From a checkpoint of a small transformer trained on Wikipedia: no biases in attention or MLP.
Each number is 128 + 32 x the weight over its row's rms, rounded and kept within 0 to 255. Layers, rows and columns count from 0. Numbers have three digits each. The size before them is the row's rms in percent of the matrix's.

# layer 8 MLP up, 1728x640, rms 0.0299, rows 1548-1584, columns 512-639
100:078103115129140112169151132072089161065092095185130117166113137184124126112105148109118124152161084100168147137132149098129131131089088121160176161143207176104104143181114119127154097132154139093155128100172158152159164135110152151126145097119134153147152135140168133153112127120158101142137169054031134094146104114123114149130063170134108067150179127098094128097144108180070072132159
098:181127161052121117116132157132100177125111149068159125125107101124152105140114107088174094081105119121181182155127095084085151196163041125151099137150150094116155107128110100131131145085088188107137128134111138138159159106074101162084033165082147162127125135159182135114106051148061160123140156135155117135202168150154163093112109130115134146107170185100127149078176149159110152148173
096:114123111128137147126171134140110133162126122123123109139137097113110116182117069173118129154117110139069140108123140076178163066155119155071157090158124167164072065147104112093155122151096094147122176147162152126131089071116112131144154093095121160120192105185176134096116112134126128164119150067116116128197137155109140137136147132079130119071110109198120198119122147079084081083132
097:131107137129004067147110066133114181162158098157120128117139146112078134106141082107097124171156128130160064115080183096110081135191097146104148100135158118146164106158137156108201121070052175182107100133108137128115112167135109180050135135171082103117152077158106085131110140163135086158084171111163121146174127131118094129138086129128115099181158160149125137165098172143134102173158
100:117113158107103133156160081172146049081108142110114111160139146127087143172104095117135129128134144058095150137146099184139132117145124115142155175109181148144097098131091115105112164136176180082068140078115115117096097172129151179100184128093118130153126088087125124090139067129117174147122101168181090090164234125141060107179095142152144150094104158127091129080133152123111165164125
104:122125179139135121122148137185082165139138111169091163110153139089123079120155183135105116124126102133133123137151098117162109101173106201109164134149144153120044108088131151171103176180100124086137111157112100123099165147068103105119141204112171121111129114117064122150159085140162136118093174078125110139113033123120051150115118099105063088089113086134145141081146111131129095038167
098:100108195153126164088162155098125122124088136111101110128092143112132073089107108117160158173114118097152165081138182107151126086128134187129108103143113162137181082160148133090172128110139158105094110106118140088090147036096145098097139175142134092143143127095137157165097166120108195116168050124117138134100152104137153128170120119118097072094071107116188142140120195114127163144132
096:048105155168073162149108109142149105124155168077101141099138096101125127159166167099114159131176110125148110158124035121116100078160106116144103198124140139114111127196166093142116179173110164171098111066136106106070140127124113152110125108021105122096178087131046082093081078067165153146102116140133155114095120141116171114134138165172175132166135072114136116141095082140095121174174
103:106162152135161208176143174094088096118158133085149128122137088172106107148128122106150103150095108122160113112133103138209156193148074185134111141133123127141143151171116146124109158123167151139106108154075151154059119151095143169104176159144133138178161067157145130122106149127136079126136153167113175087088117109172113115192153133112088088086091167100084120116158087108173135173179
101:086163142156139128113152152049103047136102104123122084082126181105130145131153167130103134150134164120123162149194094169171147040157148104154142161132177098155150142150125091131147112106181109138148119018206109163125121141134132157160073135187099116119126089129102069153137161111103102128112153160083130199040101191090062150143153123126092136104169086146137108155134112114147154154143
093:105121130100108173222070164118140136144172161088142070129120121124094153143120114138138123111122126092133115098133145085175102055166123196117121148101042157118095157069113142108126127154103125105091097124108144181098177132118084147150165145172077151107153150172119128084164110118129117214163077079186119146084120175132115123153077113093139100105143154182170157120093158094141138174084
096:124080174127147169178112149124098096155093151148091082119094107177077125137119129162173079130171123064119093063156154150144122141115150142199150118131137137186126109083087151108158103188129102123095206133090112142129076115110145074136166182136128135140121053121165139113155122057164123145118158069088146120131184178118062115200113053144150115145166155140107114187098127085142122169158
103:201115157142076105095097072117204128114146119144047110130065129171195111149150123107139144133147168117161102090180171152117148126147111206152127136108178173143156105139139148105113066161132066131067161070136120148130121147143085136081152145141120168152106075131081142079102132175120161165148144075074121113114136108071158089114127158084127177155143096164116155126053138139118076109088
099:175179136151073158112143096164103131133132129155128116106121133048141110096086158105143112081138153071156141165070155122097095132129103121099204149086099122102205109078159136140164149095068058152210095143127164136126145144145091183131190094138085102129099169108122097121129162127123101136158130142138149131123146188110158116161088155156153179082160131184159114088182093157136142098118
108:138117115088154156124123143142100120084113153054132128114120083178187148173140135142148165127082138126171104094132158174157128167119139119118121166158170130065130148157113130136081120198140073098125098091184083162110128167183101118132135127132168105164109097078118120154101168137160115170089137175208125122084155090117114111170132140100114138124076144086120165078125111178118012163094
105:084134079135093144129154117084141080098118157086079097083135156081093179107115101119100137132124078171186157123126182182133169117100154165109116113149098104129130113077218120149120142113157169185086123146199135160082091157131154136179182084122128186138128104111160149117106101146116129151108098155106123106184096101153160169097125199107152144132125135079194160135114151130144097089154
100:069168124145066090091123168089153115114109114137152135136088130115115066138117148096125127146120122154203148141123137142104126143195082131066146146144116123085142162117150150155127142165116100147143135116102084127182137105160113124120119153148127130183068128109091163068133103181159152089126154102114141088136113145177152093140116094149073079104083088119121127086141179159155087163084
102:119165114136153116151074154072129071103085191140160085152137154067112144044186126112146163162060144098116168074143152128151102139138196068130147125098079134151115115134177158156083033165177201148142123132137116160089076058109175133093134197124090128099114163116094192109122192131085155107069127103182107128120160157144144131144146180113144092149167194087106150168126159199068080084176
100:134136150142153147158162134106129183068071147129125076054107128143148114144115084111095090091133157134127113107116122132140161109137192074102089125198115109106137109170193141131154184136095124112120140109191126127153130113075129136121195105173151113165190157105143143132138140100142141135139174118059083160170172114134088156169108166112095134127119135150124124147211177136126077050125
099:144119137104132108133172101192188149135047130204120141129138086083179055100110129160100092135076161169104119146176187074155112165191121116164087133102119144131111125135129162202131094146146124034132169112126134137133070093119075198176138091144148130092141177087133139110121077173151108189104146159129171149121136106110150136141164159152116115110140137128126159171125108117093054188106
098:160087086074119166161120152179182085174163152091171146069145136152149120093122128162138112115090117112142162111144132100180113095155116105082144097193113150158158160122136121137160143158117147155132096161173119157156037154111187131126075145148128127090124140057153146116132162174141155132168119135126197148140139147128173143193114127159168124085143092060117139095131129077070130119189
100:162139098140083186061149214125138124136111105157134177145101125113097137150140176104164121115127154120185158167164131175138122130113129166099104096104106089165093148149175054119185142138174111173122091117131123141131177107121131100120165100162122114178131111229088099148067183140097107139127086116168055085173149117108143083081093129148109125136116165122184104157097130130139105147117
101:123130123154197094098091190135144054103149182078150206190042127047039154141129122134126113136136075076118098123109146186170195147112160107085088124133149126156178101130122195090166085114155131040140128150123154145113089107146175138128102169190121128154126095128138165127083072121110146090143159129127110070105086140093183138114113107115158148147142147140025090113153064044179163173116
098:136116110154098255187139133132155147130114138153173111180103145140111072156112125112082089145148155110108135175075137180167124135156099120159114071114135120146060141173113138070118141141115188085086083064110151146062088122095149092137132146137154130163166167077134197143151104148134124090161220136110153077139088086137148049144097149118119133157098138122162108121126143075092122101144
103:119117134160120160136170134115084047101192133123135067094071093169170158115156134102083169117158143138136081092163130147057098092153142120175111121117149130151064157077123123138167054112142105108142162121144169127117071160060087127069101086131154113127217127099108105155126137146120110110111151100068165126103155118136109096105145190146143153160143117121130128125134219093120100103160
107:119152121165199161118127176128093156103105115169141125163128112185104134164178119099162093079104157170035185166159152181140101153128094135118113154176070085083104094116133136125107142130170185114107139155085124109127127112083129156069120099133127167143160130118081135135104080180106155095151126188146135096130140079116082057136100107129110142105086077086168123174113115115115163164171
105:113097162137077084139123087103106138088167123132106192123144064126100060125134125101099126117116132075133168138114164114127132156180146141111161081121189168111159081121119082073094119075164093111166133160151078102197153148122163113145170148089153141126174102114112127106134076125132076196138111122061124125091171183156065198095137162139148140140139124105165142131100097194112094184058
097:101110106109187145122087149091129157145130116107171159148140157108050109141133135096091111167110118065174071115132127100196120069191126141146126068140085111124082120137133127163065127141167152099173114148157076151176133129083112073133201128145159135127143073120121125205139108097097157176123160103117180180092090105175103127100129186137094099127068173148134117101137145108130125152144
096:082107124068105037159141149169111094093139057144154143156108126175129097141147129122169097149043149141182054115128146136153162146126090139133111104123140178101092155144131129053102145120095164111144087115129091119115192098097083136112089117128139147123159138179157166163145107109142144137097134131100107097139075073127118125197059140116182154160093132142156123080149185132127158143097
102:111109104129131122143143081178147138101088132154122123075118100136116107160175046052142183114103136077157108134149077090120107139170132177157195162102094104141084081118084112120145145154203092124142139081106108163081122136155163088148086161065134117125169069210105168109118087229156111104150092102021132194123129099128138096073176102113157143149125087141136141141130192127165081101162
094:097110103115106147067143171139095132121118170136173185138115113177111151134169152127056138153144093117163134132156122126107141133143152148112168151155112050133070106116128167102064168066094123127079120108137089103085109101117164136119138095101182124165147132192123126120122148172124113089128132143092174171085137111096170112119106138120164094106161060100127141098124097129133152057177
106:125157105124150126177117091156119095107091102162142092194107137090139131127145177184092133057114103165138144128148147079116174141108146141126126169149156163117092142157176110106106140192105129125075099112107154145184105103124148119093149129186088062156110098128161168099150159140133138099083187199086116128187169128120103103136187138188131093107126131079131126131133109092181112199112
095:089182104159156098049145136106152128034151102101107086122119112145097152138168134193122140116143150119155138115172114077128137055177098085119092117116087113112139073056117125087103078182092099119098128121118134158081111066126084160152147101142107160084060158090144130138137167126066150119156118102117189163083120158150209129171099086157123124097099093201113227086095139072097142142092
101:127152090154158213170116095121109083125109124120104108055155123127134132121083175068122155202119110114111132144102135129146149145181177120121088175154116141141129165145212086125106181125128104125102067154140168121208147144093129095089118158151145077146087134117131075150103117180166116094113136123101144107177126092167131173129112091124124098095150133113100156083128104136107151118107
098:133149097097142150125059116152117089077105139160129092110159172114132130124112139144112135132162166137118148101100130172112204176074145149161141117017117131183138113133162121126075119092115131147110118097128107126138140106065141150145079135089131169140097100089153089115121151158155053154136109082100112158133135097172154140098069106174150098155102181159077119136090201126093125041136
099:090125147107129169116177127161080140162180151075072139101164149151062116105131135057129154117188074146173148113160099132165096076123117096089099165113113092160121062149130090158083143094114153162134104149132066115119118124121126126118137206224124071137143183097110143131115163177123152143108214131129107077102183130133128158159165125133114084164139061132143091116128118104146098149120
097:123140158146148110146151121091151133132153103118091163224167120139122170179084065078186119162142102112134054157079095113179101049144100144124136154077129101133166131134093130179141186133130107164139132089128137125121171124121116116104131124142207096088099107069108101172159141114167143121096124143157060074113148136154150150099139151155124163128159140108115105144126200102116104117110
# layer 8 MLP down (transposed), 1728x640, rms 0.0299, rows 1548-1583, columns 512-639
098:111088158116181111066155156104103121206109156116157147173142067103142131076148032102075117100153093168108126186104122125150093086137103139151090112104168141167147079110111078105211158127120092135083151102157110156095128140160114148102087143134121154083110081088165127189092120152150119149111123129069083132116111144165125146108119098157075138096165096122123149102104157144130169150169
095:155086172122079156139133120089127154124151095045131087151151057128139112099132103095086150169130131149153162156157181139089111120113089159167105127122123161169110082148076111114098141091101163087083123129151127117126080120158062134110170152092081156105146125171119118125115124162168173143105189147122080105147160140120125135168141159110115142119126163115175180131172107180064114149170
099:103085115143066116124107148151194163124164107099098108143092141182130110161120087145137107072163123075074085090147074146127110087114158148110143131099120163181162107173176152090148131103125147111126147201164143133142190169080135119078183180108173134089093124148133131060100093150108139139064089129154109146170151079137088118167117082059109148137206100091133047089085106138158105065092
101:158113110197118112127056137070134148167118153113141143073122124101098077142068136122118115155094192133158110104134164153136144083159133145135097117109145162130138162126151156065145161078145170108109084121175137145102102147085154107143146190124095109177145096121163142154158116150170110130094180182165164139094145161101139144148186131024125169145104126160099076141136148131171136157118
102:114150127159085109169134129150168094203119138107088156123110124150117139162127150152134136101127157156116112123122097135121121134148121119097128142131153184159165121113108096157143153129126130152147133127101128144169112125120147101105091145174063141154084169084077148138115147185091170126161183142143122100118107118164146062150133139164113178115121154150158203120175129116105114082106
105:139139170088093107132160148198074089114125149179063119114167103103139168160118195139078098145137068140159135113136150119172132097159146163141117128193117157084154135115122125124099141108126097121162137090097067129140146096148111122206159174155118069130149101164000109145101103117151116127134219175093097130107103204157160109098144163120079126136079102079188109134100127130129163114134
096:124121125171124180065070174136123097110127126074127158090218110148098162123139181138184190093082098101096129137151120150149199122207116107184119151085081148106162102186076131087197166182110095082144135163152122097098101136195134145116129109091111144145155109071131133120124152112159144165149110139199061130158125170124132106107128160136144181087137159102122143159117131111132125153115
099:156136131123138073127130109148076093145142114084101165112137112113184166197094124158175134170147119090116186141156168126136113094034107092191122128170156114097140139104121132074159193153199083163092096105133126134104135108179110124104145145123146097163087126117117092143054148073091092116107096071115107184154162107175095129109116151126129174161118131175123179106102108124139121186064
101:104124156149129141149061158128110093099102131109123124139137083189077118122083137113134164151089094091133171132098159129192179125096101117079131164183122136100122099103163125110105092138142093218140159132106113153139116139148118081116160177104179105105078128122134136156126136161127128092082143127132157098071121069123094159153138172125086152135124076079090187133144142135102120133172
101:086144107139129190140131142140154110126095132096149140168110085135164132066079079179122131143189119164178168101173150166168154079143175144152169139140137103168150152143126032136122129133202109171134097117139183031153105129137132155118093164148135083121172152075131053184131145087200110126151054071144156166129157151090161106073167132105158092153114115125134246108113120107151141152135
092:119160116070137097092076119108126098054183162124155181143160167141095129165160167121117183131134083168198094093153133145125139092140103096116159130107116137110133179145120143091134127110080137108152089116056180081109128133124145173106103140155143088151124131129132143163158097080188109139151111145110133161155099149090118092166126127109115152177154144123114097100088111147134125154160
097:155129161165137114118072085114160058137108146113074138097109129108136161131141102110180167147122075076142127147141117116170133111086136158104102155122105156142142122130157143122176118132096101113114129207147134040064159159087123132138126063142099065104160122105136094110161140116189135140134150060139139106117117061121079153149118130158175088156108103110096154097121162101152139092064
101:159182142133090090098136114163166139152137166125055147103107118124139123064149106070115179185145193083159135140131163116078163122063152184109158096173159171142117138209105107132100109128088115097103112144158134080088119149131115094140150173132139108145142130128136089133180070066132119138130179160105117153156174133143131162124049113162119157087099134119154090113170161161148130183102
100:147124146086146198138091113134076098149181130100134109121103136134136132172056067086090117060114088145048186139105154123166129161147121100157161104086134137115134147132094158100152115132108110108131082149155157150099085089131112103079140080122146128148150168123145144203165198134123145153099132138154151115172108117191115094107075084158109149123135145097113097146141080105170103096130
104:125178085112104127093109150156128131139121151060130205181064099110134128120083141162092122133136117112084186065103193156106178144107161077125116136200145137074183226169097145082120156177126110109098104146131118148112125147129071126117107121121109083150157124113066123093110107091189081126155135148157134101087090140150127134130087119134090160102105133110076025147117168140215094112145
101:130129172159076103102163123078157127119085124090169160116148153131072118171105151176121136150116113101185114058109146122117134167110146161107096107183086122145073079111106128145105110173075122130118098138098132014118153192109128166170178090136069106139164215087083129195141100143129094143172097125176198131153118199168153175119139132155147109150132182163172127069129149090098159119158
101:154179127088126123104067156080196149114118119172148167201161074110161125140136150091136128131136167181182167158139060130106157117152162120153156106114057107181098134111168094143143153085038107114161166080103042148146155135196073166137147171139119165131098154107087146087111121133122093093099112161111153110136132115126120077148103084081122117076125129090143156118062175128144111113074
096:110133140118122115156065106123127149098189145108164124127104091100129130090057153116141100109204053099172165120170125142167127159169134109212132139122152137156111093147094103144127127105082105170075126070096141056064063176170075138121150165137078068084171151086118112166103124106135087146100136142101119131119128147075137146154142124114133098104164115100095083111080148143080168113076
101:115152146107083109100125110156145064123153153142083090107171118134153122084148119109130062069102099114125165145176138112117129149156156148123173158102073102087145140141134097147087130182099160128091170136105148211118126118183152148098107086089092105156162081149125129143151167178134122136167112132124092127144169099157067144088075128089157108126120162147109089113146139085129169050089
099:117134132093114153134100109099137144110081103179091143106075097130140159133155142184167112128120127119116104110120140132093124173186142102143110101184105140145179130127153107116118190110157175147209087106147091139132154106119062180052142125154074148161127089134130132136130090140141123155061145163130077163193138202172182179154165118125147186114132137107085045104105110144148143115113
099:143078168116122134168150142153115072143129109126120117136126132120112151162101148168084156160177126165175147082191161108138108108113137116109096159093111061102080167133166120124146121140161103173079127198114143126171085106175123174047127125139112110129181105093153134163173151135137144136124121096096123117147121135131123118131201198120097139066109128172097181092073130090169195076115
103:112152125099128135143127178168132156105119156121153154134085116110133154121199131175129113135119163213153104133100138156152098166116107111179130095110142138133132169135133123091145109108140103132106114107126132083130096152211125144059145132108130159159110117046155106118150165137120151185078128141194092060120166128097140109131171123104115088106177164075137121103142128164137151119079
099:118124150138127104087173121162131104116169148112142096095054127138137157080193115109137137141115154120117069140114122156141093105124079105144142099129154104151157104121154203145148187106109098168122108116094143090125148140123089155112129145141185152167154155154108147066125081145083119144124133104146107153160115134050160153093147116116150114131117151130116152139129142095131154166139
103:090110164126112128183098181186165171179126206090153136150106125054126154209165117166112102121085137129115131151108098144113134155102125119129118071092115119120091092112161098109128117160136087108058108075213111185069168136171093139216123068155120109057097134185125112120124137077118098130148172118105125145141100118111151081170156136137109112136142139147123152119106117128087138166141
103:108074144123156143087131128094133181182114088187140115133090131132121094136139102088139110130178151172148084194119150078123096153089086084125146128178155117146201107129165145113138095107143101154055126085114152089104148101130105112117126074115138111110092130102142112136183161086099147110130136191112110118086128097159141189088154112138065133154138163207170191094145115156135107157112
093:108142133106094156164130154155150106144134170137169142108177180173208159111149132136114105142194124120107105095185171104116141193154102116126082122152141135124105156093165134095127177210160156114095132117146177040130091159134094193089123110124098142112130117101148156144121182061105086029159143155123139132148158125140138118134134130090114095121142120098182250172139169132139213085131
096:099093146146115101156116037185121065080128105153142120142155113111082085150118097148091103089112117082146152081123126100128120185180119126097149185142095182114154121145114183151123106129175109167205174137154054156169133066083134115101037140131132102162132177141123154151141086130146157141167144105093125154145101141133101138064088117157104129094141124178151086072159157162102131112101
098:085170091147189168076111115072139147086070136104137132136195109115132128153118102150064170094122129125137141155102126110115158181184205140150113172203154115154141165126060099103098096099138087174138139143095143124140171111163067097101148057153133107103095125170042063182147129095155154171116139125059134108093083125130161143107136115100090143121116115122123187120136112154114156112110
099:056101116177105173117070111164113190153136165132132142145164171133138092140094146101064146113146122185134131068105111112094155166115116167108091094108203140136150135087117086150138163146165134144081077198112171144150108154128129129119126116076129062144156124156145136157137121106131178142175132107103159108147176045104165136107090136041107154127064103031139166181107109131165133150113
103:141118148132148133158132106110100089130127106098127160130145121127158090081066122127147129080134132155128112117123157135146144180104109219106085076149133144100125156129104110134191127146139167124075110090161143096148119085113101179104034142145196133090132161096104066111130097073115051121076149130094096061114140120107143164095102184171195128101168104153079115110115151149175062141121
098:107094117123139138107154106124097141135186117092164149127175105102173158146173106097080139127104127087099110127165068131116133126140086144112145131112094088152094074095148141157049119167149123152128133151144167206152097098161141111137170138118152118164092043102102117119113119147118123145044109099110195166152162117100133138189174071057113105106133125166178255107206170140159078123098
103:143089120130093125165165141108150178165071126123151159090139112144126094108142122155147158104079075154090111076137107099089085113132124168104091122145156129099112101118096068094197130132176101191138102130154140089145118176106127112179171141164094096079097082137176111112115090146128103097163105139110215138168125127118089155172159184131133130086102093204136168153136117151174120123135
094:154166111144142139157145152090150120096147154134099164123066102159075091099168191111127161149146171183162116116161147124130119171144141115190115153169120128136134130167135103097127135109124149096146130140180136204112160136125120153180153124124105133099128150156134168102127115123183137145132126132160135144107145148134139156192088173111080147145058160108140038130193186112110130140109
100:126075163182113164134199180186129120070085119184097123118135124131111123129140124119059147180093116087120133120111094148162087153146091114136088125110130141048148094116146167118169128139126158172115121132116094128115124116157181132109084121166093118118162145144163082176130152164147134131090126103163146117146126158096124152128160099110130137123125164128100180127111074130131155125115
098:180114137115075109104111176125092122154087104138078044146091155170164124063153066142084118047155163162138129191083065182126129160038166202116120121205109107096069102122110081109158133147088155172126113131128116076123149115142141216158143144096172063061110102118105116148087058120059118177126070123132138178134147091106108120106159097140193106119135174160100079111142135107109149154176
100:122129166111078134057162092143151158156161138085120120101135151155092197115135160112134120164133153193138154120150118141186133098087125095144132108081171098130108122117120160168139103123153119118099120123154151167139135185152147131149148202147140196185121104118148089092101145096101190124152108128091095139059167178125129103109165117153153129148105100170155085166133162182137111195125
# layer 8 MLP gate, 1728x640, rms 0.0299, rows 1549-1584, columns 512-639
099:148141101082164094087140181163200166193074118100141137156108120080148137185093126093162095121154133140188205133170124103120119147172082078078095118133121130145124133128149087135109121159132131154153085116146096135168147096108135149047089174152090106099123161100168085084118092154090132165115150116146131225165180174158117118110101139159130118101141188158163098060165128143116188082089
099:123164177132035151103127073102117123131084143186135113138148170207122139087144149103086070075193100161198199099096145158137117140157126135122169070117124088122172121154133114082133066083166146154041077101121152179112092114157176127139058091128202141093159082130081143078126109140157142148126099072112168151144115123178106090153126162110194123121154102054117097126140146123136147129094
104:130102070148137156089107134126097155157152160180170077103079133125107185146128094078067143129064120096147147091132144150166153095057114118117101118135084107151124126095140136088114082118182119116163161179137107099119185080110168099119151143124188119156162106130158083102117118201104192092089145134147134134146084124088109127127156105150125129136155119152139112130123132080178097162144
104:104098124088116133147136129076115157206114084151135170073077094170161132105074123096140188130110103120162124170102200077130138109154139158145096067198141146104111109137161122193112166112107062116172098163118097165152149068150123151121091120141132093089140160143108136040113184078075117118153086122160085114150066152118194113084158155117155119107113128103135099141147177138144157132168
102:098117152155113097097121098115154152149182125161080102085152160095203116090153179148168060146163131103111128094191142111127080093124154157130200158123104189109060115128139120144096163118138100060178166105122090129097158153086126114179102168094185148093132149100024122163155114094187132157108137092124101136117100175138122149062171124110122110121131089129153133103157090106137113091129
095:129138179134143206085111087167124148190096094158127065077095108129142069089078156152110125173137141078112156089097137126193178084106134174193160182146119140122154140164148109078183187103129160128143133134071149117115157124127123085121073144137088127158161136111149118135093129113148091126121122146186167144115125158140127191192074136148134096099071091120129090109124185073145141153160
097:069127121092099144114118106110080136085120128089130094128136135061157114119158191146154171091169122096145141146145150120107144102125088163120071127125124154151114074184119145161078146159148096132104116038118110084187108157124093118129137184136144168116156120135130097078090132070155067065185098127159142103077118120207118144135161148117151163163151102162194096108180134179150170118140
102:114111134104138126163146148068097096091161124101105066141149116134072144134135154133114186070161145088103124106183131162217095140098096156101181164125156133073140192152104137168086162123128203092148097167091162159076137199157044094101137140173136146133130101116135142051115073063061090089102162143165088138127146119117151135153091142106073098089136162112150120178120177132123073131123
098:119187104086120076104162147134103115255073137173135139129125129145109124141149116105145123108177118168125131136151127145115141137137118154172130180156149129145109147138104143113133122139150123144092150107159153119130202126167092087098113129110082121128101105118095169127105109111118135117139138091080118158124095108135138162114167074076100117157114064184118089112127176128106149165084
094:087096097088143139156097167123096103111192140112176077099102111130121100110142131130151134120131165081153141099137179121162155111127049164089125153046054132107099134161129166117160123160095123094073145097078126082106210124136147160087103106188039156125120127210083069101147082149141103153145130111138118159083129110143111107181129129104138109127108107087134131079188184118087104126082
100:144155111108158053074145177202152123175147122102165140154121104141153164148100124096121111130111107140124123162123158105155169129137069112054149138165168087063144099134076125174109178114080164164164091154155105145095193130129130109101165088126096133139099107174191109098130099145097207156136112130119094147137111135112154136082090144138143144146149129119142119121115137110086108120081
103:140088161089161125169056166125168150147080106117120132134117110112102148088186091133092152153123179089141178120106111124185095126156120115102097172164127142134128129115170124109142100099083118117134152120119115101143158109160182142086063125203125123173093172113108082056119095116147136119139221116077085091140139156106162080098127085190118148175132176169117112074148136079094129100156
100:094155088090105134096061137137163115144132099136108161165108117128168169152095067118140159120099098137190153102105117155161121105073120171096133204150118148151110137144134171138087099131157139141140167142154126121111103150213112119135192147183149195110158183121150096114083119111091165078187092110155154102130147102118129095173083112129139150127054117110175120158165139134129125174109
102:079200128142165139107083150077116110140106131156128081139115109182158130105155162137087126117089165130058128132101100102177101151159088117151114093200120137146066112081058097065157105123168193111172126179148148136086117104153138152151144133141139161125173176114153131172138116103119074088114167115182153166133097121160101108134140152141119113154145099147052105110130165095097087118055
100:094162065187075162132107148099110069124141140096104157121163115088092158111180117105084114084114117143152181125129150099167086127100119110096174098141076143115084189164160122108069116119154111128097168166182102049091147152125146141177112068147140115126133106153151136152192135089102138153109097121246130146127089075140131104173143130168151176087122159137170061108152129099101139114136
101:132102094103161101117084107129133144173155130162154125123187138133108125095144103133131151126132103069179106114163125146128108201117128072141162210109168134132170111126112124101118158202164143121112129087096199154120142170123086164171141144110128118142131160141091133127125119096143134132120083122109074161109204128069086140108134140157157171137111099151136101128173160142146105144124
099:133146129087082096161107103101133115084120095137184120139156155115196136178133082097130102143147111175149115105141161136094050125137141071141149138145148176143080178102124096133154016129063130133207129090173143125154152157145098159146083134112120122128145148153121093071152147076111113121077184094089108199131145119055095124135102102156167099215135176113094025176087123144123148144084
098:181142163084142155120086165175089101169135134155102132143144134174212129079171128095131030082147146100131155158166192192154172138078113159150151157108099155132135114107124149154186104171135135143116117088114130130104130126165072133094095144154155106061134126150164097124156097162130172107090083101138116113033129138149172117180121140119112074175100099123139116148159083169169179115155
097:114107142137180149119136101074205087051119127114099125169134144139124151097152074153152119097124127145094164106129154169118132123139138135169107121186128122130162165185132167147102097098100148178204085064165139093155153126136052104117098109151138133188105124194063100093103180150148160198159117145171104129139095089156167121128206066133114125133120135180169117141122089064170184145168
095:095154114146148113126145156105158146090120123128090146096140073138078140161074155137102185139120111114108196159164172068178156171093142061091161111128123114126142135124117072142100135142115148067056085069062082151093086116182138125156141126115141148086121168149159176147108118102145076200164106161139121143144107179123084128130096169094152117127148101153109095128129156169134144147161
100:117124161123117142127092091127130097137155125117120073072151121136149077136102105102105096126174125102158072091118132125152084073101149103133181191162115126141147131131131150154054088134088148086106188162190093101139164151135117171118131138133115067093177164104164168088115156115150166156117141110079117164181069077113161106141143161097094122158112138103096117126120131123097117129147
099:149137119120119132094188113132097122119092092167028151130115140145120097139107149098126128070115085100130144126137134093165125117162101161132093114126152120148085158046150082126154194129113156132182102117181125114149183140166141100169164191093087102131101150110139119096130134166165121132130149165056130070129192164108083101146160130120151135086138093153159114096132120172105142106162
101:066099122123081075114097186103107127094145108132164145119147152127106147109161131074139177183109235162103118151145081111107166152163162138119142169170113160141182231146102170222100148148112128116169165130135047163124117141122080129118120116091148138102121093141112111142134107189124139176097179100130056143086078179145134144108134116129112187097099091132120154113157130100127108098124
104:140125088149157084175134232143130121089105197069122115100142120153133137167104114151141076121098096162127142179131132130198124145131165123093100025138086136122140132157144141091099120102164141101141099133114120153147132121137145083124160179102174129164104066150164158126132127141167113119080113127151178151122147110134141156176149142176132134075142129140152108099149118115116171113135
102:108179105127169184129099127082086181094125148167152148152136193229120122140175125077154110101143143163095122155089113144103159170117087109147109128185129070079153127144129105114093109154164163110113154082101131096149109092115098140077097130180088162115162098139068111164108098172108140139135163145124128113116154078106093098122136093071082077099101097136163116177123147128130200137195
102:161073107126181095111129142118143134134136106136137110105124163167123172150118130163133114127130125136044128115129066129070166091164134148092089130122112092134152175134117130184128132119093142115184113128146158147109118136151101099124119103151087102131097089152144112127101072093149135099092183094193183089119136131114155111139116139115087098152124136166142074180114125046129144031151
100:133179126109070110121121135081148160178121106136176071107150112140098109155136121126122145088096114146168098100118129099155134110134151180064085173126143187082102057125169109117202124084162133124124155172166104135135127118170169128183107114125149146097100095106109205092136096061127083156076163123123099113149102134099148110085135151117167108093109191138108123088091113104157170120058
097:100172168147085152148057131187146139114121091127161119129142117124121185110203102108120053141082147087130152065101134131179147091125111123141178187090071116128169124152117090123113154169120143111141151174119194111145132046155152119167095139088142155119062134123089139036124124172109162099088151116105122153116170191190122120120173115194148183130199121112069142157145166140188133132083
102:112080137106124103122147162190168128103124132086102114122120108158156157086095120138110095108143141138101142137074142173125136144061192177159107182181074069122121077180079097078084094089152109167094137129132138128154154152223115198124067177142106137164110066112070134155147140078102161180127099147124091125112050145140113163125058122170191094102153136113110101119150134162109119128085
098:175071145129183117088122133151151158134176154121119198107120104096133082099131084095120139092125083114150177111193121082170099168137151094123121129135078136115154121104128143137104126132180098157149132159080169144090090093091145126147068073128102105152138152156087134073131158114142122101111132115113098109114093151118146134127119086114089108146158138188096127168154165144137063149124
104:141068132162140162162181168107143076139131147134123108110113140103125124147132153141133113110156165145179091124154160137154063097168097152100146112162093115172176167141096168114134061149149136121155113083174141158159156114129151118091090159107092224147078086142115103118041172121161157137136194087113144138094168131140224152152148105139149078152190081145142132117168173142124106020075
097:142205138143161136187117131070195157145177139096110161149126150114056119042161156151064102115132122131127125115090073177162111091125192119142084137115091134124121158189127131101160149122130131140138113130158132199142118172102084095104119176162128134045097108158144115174121147112112087164126090147140153143145133093115109147177101131122121119151120122132187079168164124127097143105060
102:196151147146100111136125180172153101175101109168177093144127069125110144135100124157116174139119120104113126102150132148149134126099124172165102147165140200116160168128106153118131121079087126116106192143090140171115101146154094122097151148128115105123146145137141109100104181076125148175123113116126137179128152138119130178088144138072116105155142146127141099121151165100133191133115
095:087127135133083167148152166131113124139125090148129117121146117149078131123192109150125015093141102083092120133078128113123091223113131163081075113124088123117118125136114114140106181161138139147168111139182097159174174139142073123180119141148114153164091137123134169122076107109069157169136181114116170132141134129219102204132110114114143163166176109145086126092122105129165099100129
097:188113115188101142120129142138126087082142116153170138126132082092139134132125179161081099097141173100155132115118112162099130156086155143121223127132125159146128133126107145139108126113049157124184094113138096139110083127123056138131146056171135120191146105123173140089114133123118100120161115089121109126102117191140181085076121104093124151076123118181062107198110175175179171149100
106:092090122112143122179114085176161155077079122132156106093162127139170112109099127066128087124187122174160166146087151132050167145134138127123059081117131134130152162089139114068134111108116118145097123100183146132109153155108090144152109138098156169139134161087143112123147123125027122116116087131089086085144092096142096131141098133173117113138140114102153068088136195142096103182099